config.yaml
n_layer: 13
d_model: 640
n_head: 10
n_kv_head: 10
head_dim: 64
d_mlp: 2560
vocab_size: 50257
activation: "gelu"
norm: "layernorm"
norm_place: "pre"
norm_eps: 1e-05
positions: "learned"
qk_norm: false
attn_scale: 0.125
bias: "all"
tie_embeddings: true
parallel_block: true
init: "normal"
init_std_qkv: 0.0241
init_std_o: 0.00472
init_std_up: 0.0241
init_std_down: 0.00472
optimizer: "adamw"
lr: 0.000435
beta1: 0.9
beta2: 0.98
weight_decay: 0.0
lr_head: 0.00486
grad_clip: 2.0
warmup_steps: 218
schedule: "wsd"
decay_fraction: 0.259
decay_shape: "linear"
final_lr_fraction: 0.0
batch_tokens: 65536
seq_len: 1024
doc_mask: true
train_tokens: 768700000
steps: 11730
dataset: "wikipedia_en"
Each number is 128 + 24 x the weight over its row's rms, rounded and kept within 0 to 255. Layers, rows and columns count from 0. Numbers have three digits each. The size before them is the row's rms in percent of the matrix's.

# layer 3 MLP down (transposed), 2560x640, rms 0.0334, rows 2079-2099, columns 320-479
131:150153119150122117125129137136132131152141180124119100114106135119149121169110163146176129119118121118142102083103181129141170135167117091126115110149150108114175118138099156181113120129147123109124117103116149133095166140167151112123123131118137153098122168136171152135136115151127128086123154101123093168167114071135109115149134132151140095154172141134089210146123151143151126156140125138158103110121112122087130111165125116137132114151152135124163106142105076126124097139137174
094:129125156109134141136145126087137117142151120150129084142145109136168129084176093147144142153120092160147169135052157108123088121151115073071147129140124127131127130117113114110153107152107136132136097124114132120158142131129088147093111122098139156117186163078081092114129135049128167085104122140134130123128152191149147114139166133092145155130130136138108141127095088139139130141140122112131132117111118150149100143118126133125176135084106146127161079141080118120133131085112146
065:098110132125129083091110177126157138088133102090113151114113095161143139124153117137126131146139129152153104130120120110134152103110098120109142111107167124140107149117131145153120116109141133118169121107147111138100119138149120128112141149154116144153174175141164123134112117135060117126117130136111160122152150127092116150084140119106159149158152124143139134093153143123187161109165169116115132111122118134108093120130076105111154150102103178120120109156119077112133143128132135
142:146118134121124110172097153139124114122104114147134124122096115161096144142129122148142126101180069077179152108120140111129113133141125103136106121127115094119152132114127135120158123195128172113146155091102081123129114162089127093134126141099125106156086120154128144135123113105122142147142137115096087133144130099158110084156133136076118146110151142152152158123088087122138094126110126158163139123073113088100145176120117147169171099128114105081111101127109158108149068154078130
103:150139146086107129130145135114136131109088118132125104151127160161160135122166104111116154120156091153128129087130145117114161104132093143092141159150090147094112140156140170129092115149134102102090161128098167123137139185101153106161118140168123175127153152156136146144172083124115161132105118125095113142165115131108120122156164147186106117145154107101109144087100100144145126117097130125164132132099149111141126131121156082152163148093091148142122119147129118082148114091110154
088:105106136112116129096136155116110139116065078120108121139110145159140128119151129124086124139116126150154116095107120102121178139134127157088103115176136141112119150125166194112136112119122142116072172144113135154111104131123118105144081129112102154171127120151158111133173085129149155174113108159098099143154111137067122128104159128143097097148140137113101120114115083161139114121117125149117137102070137116122121121078108152157181122076127141171135118187124122149153124129119148
098:047126120172111113121130120092128117137106193104165180106150128108132124140133109151166128155098095117133144138147137148134170137187113090120114131128116163123120152100157128107148115133122126118174144103144110137145090137140095165102101124158123094140116134174130124157148103136061108132104133082133129118100135143128136140127128124166149132141132121146151089115146143146144137112117118149110136154114099109088147126129140098108111090107127112101119144176118107141125130165141141
114:159136121110144130120140155108120117147167137135113135117067134150183101070112148143123107156126123110142125115132168135104106127137136111091126128153136146130135170125117128129092097131144127152117113125108122153106150136130141123128110163116123111119115144160148121135144134099062147084114132160094150143113116153118143129114153077114131106119120102129084087105142131107162094114121158146127147109110151104118094137104134118142158149081136116110117134131131122126095114123112137
083:133131116091123132079121133120116115106058089115063112136143142185138122108131153142097126128115132148104123089130132135113191131108129166130108120128123155103129159112145157118081144110138128118079137147137168178130121126148133090121081133138103184166136135173130101124139084152120155168118121150132117141127127112134150116116176112180095114130129140094105132064103113172141075134083095120136115131127122144138134135044105121122185125099136120149128121158138144115133126122087137
095:166145121127116124096143180093107079110114160120139126106118146186169134149160137156146094123124140146110144139110166102122165172143136125098111111131137148142108143103139179146056111148132177125143124101145131107149093132093100138134098113099114106183125102113117130159135145129134127133091123151103132112116130128087153150136130098100150121120132098139118139107124116117138079150157146155127104111181131107119124107099120158143185104111118157137130125182163117111107116125099145
086:145137140108131128135128142131132128120050111140072129146105156210169129120150156126110127132116118130146136076100127126097171140120102155092106104163097147105126183124145156123096117131137136125099164154101130133140141143130139110136086107139107126168151136161146112138142096117114170163120093156123140129138108119105129115142147135160089137135127119127122132078112092130123113138100117132125128108099153109123145144081117137142163113086122141154145095170129123122138132120090151
087:118130129094117139078128143128119118095058104122078120125126129183138127121176144102131138137110128145128117072131141112117179139130114170099103091155130156105125145096157166131103135146130139110118144152118121149098127115121134116146088116144122166155123157148150112141153101145122135188136115148141140170131105118113126135120154126173107111132138135116126120112119080154128104132113131133153099108109115132142105154060119151132179114093138117162124125182154128124120113129071148
094:076081135117113147158114134091112100129126153196149108156092144173137101132112096101113156113109122132139134120143140190127137137155149116150117150129132100151124133104134075151134162150110138145129125144080151156117110123110144119114094110101110163105102114127136142125150142127087122169112119150136142122112149135134141102113134134142125117155130139165177127147133148098129102149166135127156083134121128146098167091133135083118125113092110135166107110156107158114154108097146147
081:139135140116132149080137130121122138125059085116091121154131146197148146109139152106102128130112124155142129075128136131129176145118146145103108093138100158111106175114145152130105120122124112124092157139140131159138101145136130103132110122147105157149149114176162132129149120118132143193111098150085111164132136117158134125137172101144117135130119134121128111078106114154146091142093114153126135120118117129115106173069115127121158145079118126159138090145161141121127131127092133
084:126123108116096154072135154117126131102050104110080126135123139201127129130144132115107126129092129142127107088117144106134171136115123161115102125143112159111129157099135160144103114137151116149086168142156133131138121142127122105159095115133111158129157161169157094144139112144146142156119130157134122149118104116122134129151157110167111110133136119123135110092105105163119102154100133144153099135113126123122095149085102141125174112089123097164108133162152131145113096115109149
122:160116142124161106119142117113119107116090129146111177106142162112129137112185131112125152069106146115136137114167140111144131092120130124155147142110167117129099147106118115116156113170121116124143136108127143168161089084104150094149150079105103122164139114119149160113180130125124100159122136143141123119153111094105130108113170088074103107145115135107157101115156147114142121145169119182108149092119145107113102153152086146098139154130135148146107137113116158152169136164076107
096:129115118121159122081138174098098131126105119135071174113100122168131177100116103118136135135119095176119135124103164107062118146141159154118130071126105125135110123125150156139115113091136146149089111168118147138127139151084120118123082142145134171096131141098150113131187106127156118164146126155141134111145135097106100131100135128192175120132112119093125124113121126164140097156140128119165096117120101098149129149054106146109134117128130108155127105138141130123138152121116146
125:058129094179122090121109139118107100112105127131162167106121134137082169164164198159122122140128139127131121113091167101105149124113110082112117129131136128124110078112118132113117127151092141141117153167175102077092142143148109129123136126108143132151089118147112108153126127133125123130174101120140088122139127122120111138133108144108190164155088133128188128112136123148162103134155106141118107166127160089089111162092134139152148112133157131099131133144185098164136094131135162
093:125144127121122117119119154124115114108083070096082122132112128195124085089133125118105111172115137148124130131129108108104146143111105177121087135146090169114129158111122143136121137101143136146102132169119132166134099137126140106132054130146108200144149140158147115144176090127109188150125123153127109140119124130150140158144154134118087147127118135129123148077095108122118099137117109121149141077103180106118112159078132131141163106089135128149142137131134128109142121091100126
084:141133126116126145094129169114125141095035084125091116126129158195143116118154153125114131135112116138105115094094118105124151139114124151111116098138103145099122168136143163136096139131123142135088150141134144139109120143135134090139083122150110151163153135165140117125155092162109167154135100151141125138131113127145135144129151120143112132122132118125124131074117109163134101147099094110149110125115132122147117160067109142121154090081124112164142134171124140130142115128081143
080:147136167093133129120143162136110119091071143139082102103146143172124137122141147134091122146149134159130107113132131138144154120101155161098096127115146150140096132110152155114107127130098128145104176178107090156126108139082144104152146145127105162154161142159113103131148117124153120153137109158168130175151088124116091140168157113147143091137135125127103122100103079153118119162130129134152116143142143128116099151072124141133172140083126141148114127150116124107159118096056120
# layer 3 MLP up, 2560x640, rms 0.056, rows 2080-2099, columns 320-479
104:116070147082148153092074140165149142114071133117122110176153161166139118085108146105093116144112109133168145113135124117127206153113133138137152111138104127143146133101133116098095154125134128106077103111134142151132097128133114078102104137180124138158156128214142095103176121115173152174142140127105106140162128152126119140169155129117123129108101133153095094139114126105151111134068102111113129105120126147140173146121109143115142139133130112128131109153144122123140142109092114
073:134141147127126173079157145135084132154145105145102107135183111102092149131127148132157110094115152119152124124140141135132114114111096100148153091129134142135153132119112114130120176131163151110090107098137160136194147118123147144139157157136142136132077124163136141118132110117171133160142122100117137136076100141137147130136141092139143126106120152130129113164069116122117156122087124129127115130110150150119169137108150127153122122127160096144086130118198187137148128108117118
115:117088121065188152088089116118104121126126146148101145130161169175071064132137091080110105115132097138148136118105132125139119155079142122138174125142154136117115137135135104126094161101160128113109141098132124158161148120162100112133106138143087140158082133180124134067154145126123152155099112151108079113108129135143152116155180092113113151130110128121135147105146103161139116141137178148086105129113119162148071142115131135131147127095121128153135109186140120151086088149096108
099:123098140084157131126113133136161112125101098129109114147179156178113137125118117044103122161112151104116125116124136108114170147114137148135115117126153124118133173121139177139092121148143140111121130136160129131108082135123121103137109109112092140137139150162111137146164123130132131166126115128112086148127145121142100137116133112136129125096104106103120079117122134160123109167078136152165123112127122102137144133110119137167158134114121135138100133157121096097151111128106160
090:112102136099138152098134147114111142118060092141072119163120129149145110101125125114061141114122115134130152108131146129127178143109107146121106130132103143095151158132137180130114138145154126141121154147147127125102067116106103145144078097161096147160151146144155126106164130134137179218130120127091083140128127110121160148104157134141074124120079142166104098124101122146117099119062119157129118122105136125104150169084104144113141095141151136146121144148098152093131139132137151
091:167137123110146101114143156173071099110074132163103093069141123130122168145125136084109160085083109110115147113129170088129191120112115109164134091141118116086137132123099140112112164156169124125134128133153145163181144145155113149124128148125135163137106134157114135161124111142137109133150115102131126121107126116125140113166108128104150130102142085120099168135120100140142130107160172138149093105135172152148113102153159112124126105145113146129147114129156144104092149111110120
109:138120122111137145161112150141130133188128104125088111121125098144162145112095190133087085080136080091122138117116122114125168157122159134103116113144141140120127146101138175100136120124155132127143112144137152149111035158088134101160079105095138113137151126175128064076167127109123129162091141133124076148105141134158145133162128112120157123125122148132113118123105126153109122163121097150125107157054106125124120175073127159114164110123109133092123119173118134113145118120122142
096:155115118093154115073129171125116136115087101142071112153135154170126122111132163118123110147129143148150138125131144122098143137088125129125105101122105173099109141112120141123100138145156119137089144136151147149143084137130089100142099121150091161150133132182114129117145148132141171158114127103107091096131143118112114151145131137151121142114124115128136094130095127183101134148104122134147140121136156106125130140085090130104144100071104112124145113133144164117127122160103130
106:151113135102151151107116132131147146112085090133090130151127162175126122134111105130112110122127132145138139126138108114125143143098127138102095090133085157120124141128148136136099129135129130131085160145148158152117083144121103103166098124114101161148114134152121147124134134126110151166104108117110081116128142117153124112122165106144085106114129114123123135141122137148096106192097164119152117120102114113155140170100118123147151126122114105156128131173125163108120144159083126
089:150123154114142141132116149127116136118076088109075148164152151184122139094120162095116119145125162145126140100132119121117172149090137154135085085117084150113114172139136151156104131126168136140083190138140152132122100134141115104141098115121106165150154147148168131121166135140125136165107109120119105126117118133134119128121128150151102119110103096127130074105127130134117100160123126119151113112096146106094124129109070148118169114093102126155118136132114140096140154118108152
086:146095140097122141075126155137109114117081086115060158144131166192129114129131148096088132138127117137139127108119105122082170142126156123109102114123122138104137147112115150164112111142143134146104131145139139128101093122113096123177089127168119171133124137149148119119153128123116149178095136130112105122137108122115122124117159145130104126124112102115150103105138141145123105179110124142129118089086140101112155155070109121152146100110134115148123127168130150130125118128105147
105:182099136095131146077123139127151075111107120109117140120157167156094100160110126076141134126092150152136128104168152105102180133103141132135115118174118134135133131180091107126081156112147124121120168123164145141109113134103116153129099127111098195122148140170085097122146187159154136152079130141124099131128123122131093151151136110153070116125123114115161123125129109155109129138143135131129131128142132103101152147137126148153121158115132148120121133115154150129125113127142110
092:130134161115130156106128154108091132109094085140068108193151146186116120120123118113118128142112134132128127102131155113128172140094147149129110114111103152115120146125145139127107131141145128129090150138136141145112090127110099131146083107159090159172142120144130121106154125115161155173105134131097101115130124149130135135133150105141114148136135115139153090103122134142112099151114123145142091122098144105139122157102081147121162118071114149152135139146124137098113111139121125
088:156099140121107163102144173138101151111083113125087130144159157198131135128119136097102142152098142132156130105100149118119153127106146148149080096111109134123116175113151144146113112125136123141080137159157164122153076163096103116130090128137093142154130142139146164143161131121154158182112123109105081108130138102112127127130146113171089149106121120117115099082122131178084107157099119155160095143094147088109143152114108129121139119084125135127116128156124155114127123138117117
112:162124109113152099085089101126115130130112108140125194097135159169125104096127152086129097099146095139152125150146125135162103134130110116130087121147162130151068149118126082137105129120112147155122146132112142124119129121097128107143101092097099106122110137123109125092140183119150138183101117157122122131150122090139136093136145099138074104142126149135121134149172114162161149168094143176104094176143135157158154135099091126102130088126113108137128111139109158097155080167091113
103:137096132099146171095130153135133129102093116132075130165130156161118108103123108110115105107133103151137145110156112124129128141113182144151148103145121168114104122098139159128118130140159121116101157141144122165131079129131114116191084087142130196122132132148148096129149160124136184163117120150118073118165124143121125118137135136113125125155103102090167086147124120175123120143120143132152110121130118129132124148100079147135154091099135109151131133147144149127138098124088120
115:118085143070177141115115105150135114107059131141114149120152175166094092152146118087119142156062109155152152108146139123150116137092141151137142136112113152126088154140115173111111138122155122131100141161125138169143094126113116082114085096168089146162101098129124095166137126111098152154065120154118120161101159131131131147140170073135143151118101153109176087088154138155134125122125124140150084127119112094119133137097101148147125091110109137114136119134127144086104105131128158
097:161108117111118150110101155156096118107079090133094100161144176187126108126116129101105106149109147139121134123122116102126166142102108149124093109140102140129121167129127154139133145125147126128096149151118163163118087142126110114148104126144097150139112131146132134140170111144174150150138145133117079116134128132102111162109137107161098140110144124142140132130117132152118105132111104142158092140111140084082153144083080136150142123086132113137109124132138141087137113121082116
088:146110124109123148115117151132108139107062084113061121153141170193155120153121177116072099150126133152121117128133138119119175147107135141133094116122108129116102153150152128114121120150136131128088146142161159144136092167109096100137112103144115167153134144145117119127153099137152143170106120116121080115123149123111119149133148137152110116116105097140124105120108121157128118164108105127146119119118109103137111128093081128126162118099131107135103100163128158113118121117092132
100:152108136122123162071114131162129139124057111134061102121124178190118135135114139089085131130116138144142123117150144136107168152089146150146122095139085158108134157124146156139097119119157131126062141133145153143123102145089116144127104103127089145120157129154106135124154127119153122132093133134114082142152126113133126131112138105127117097129117108086129091112120134152097140154122143154162095129121130125128141148111129144120161119077102122124123118157153151110126137147119156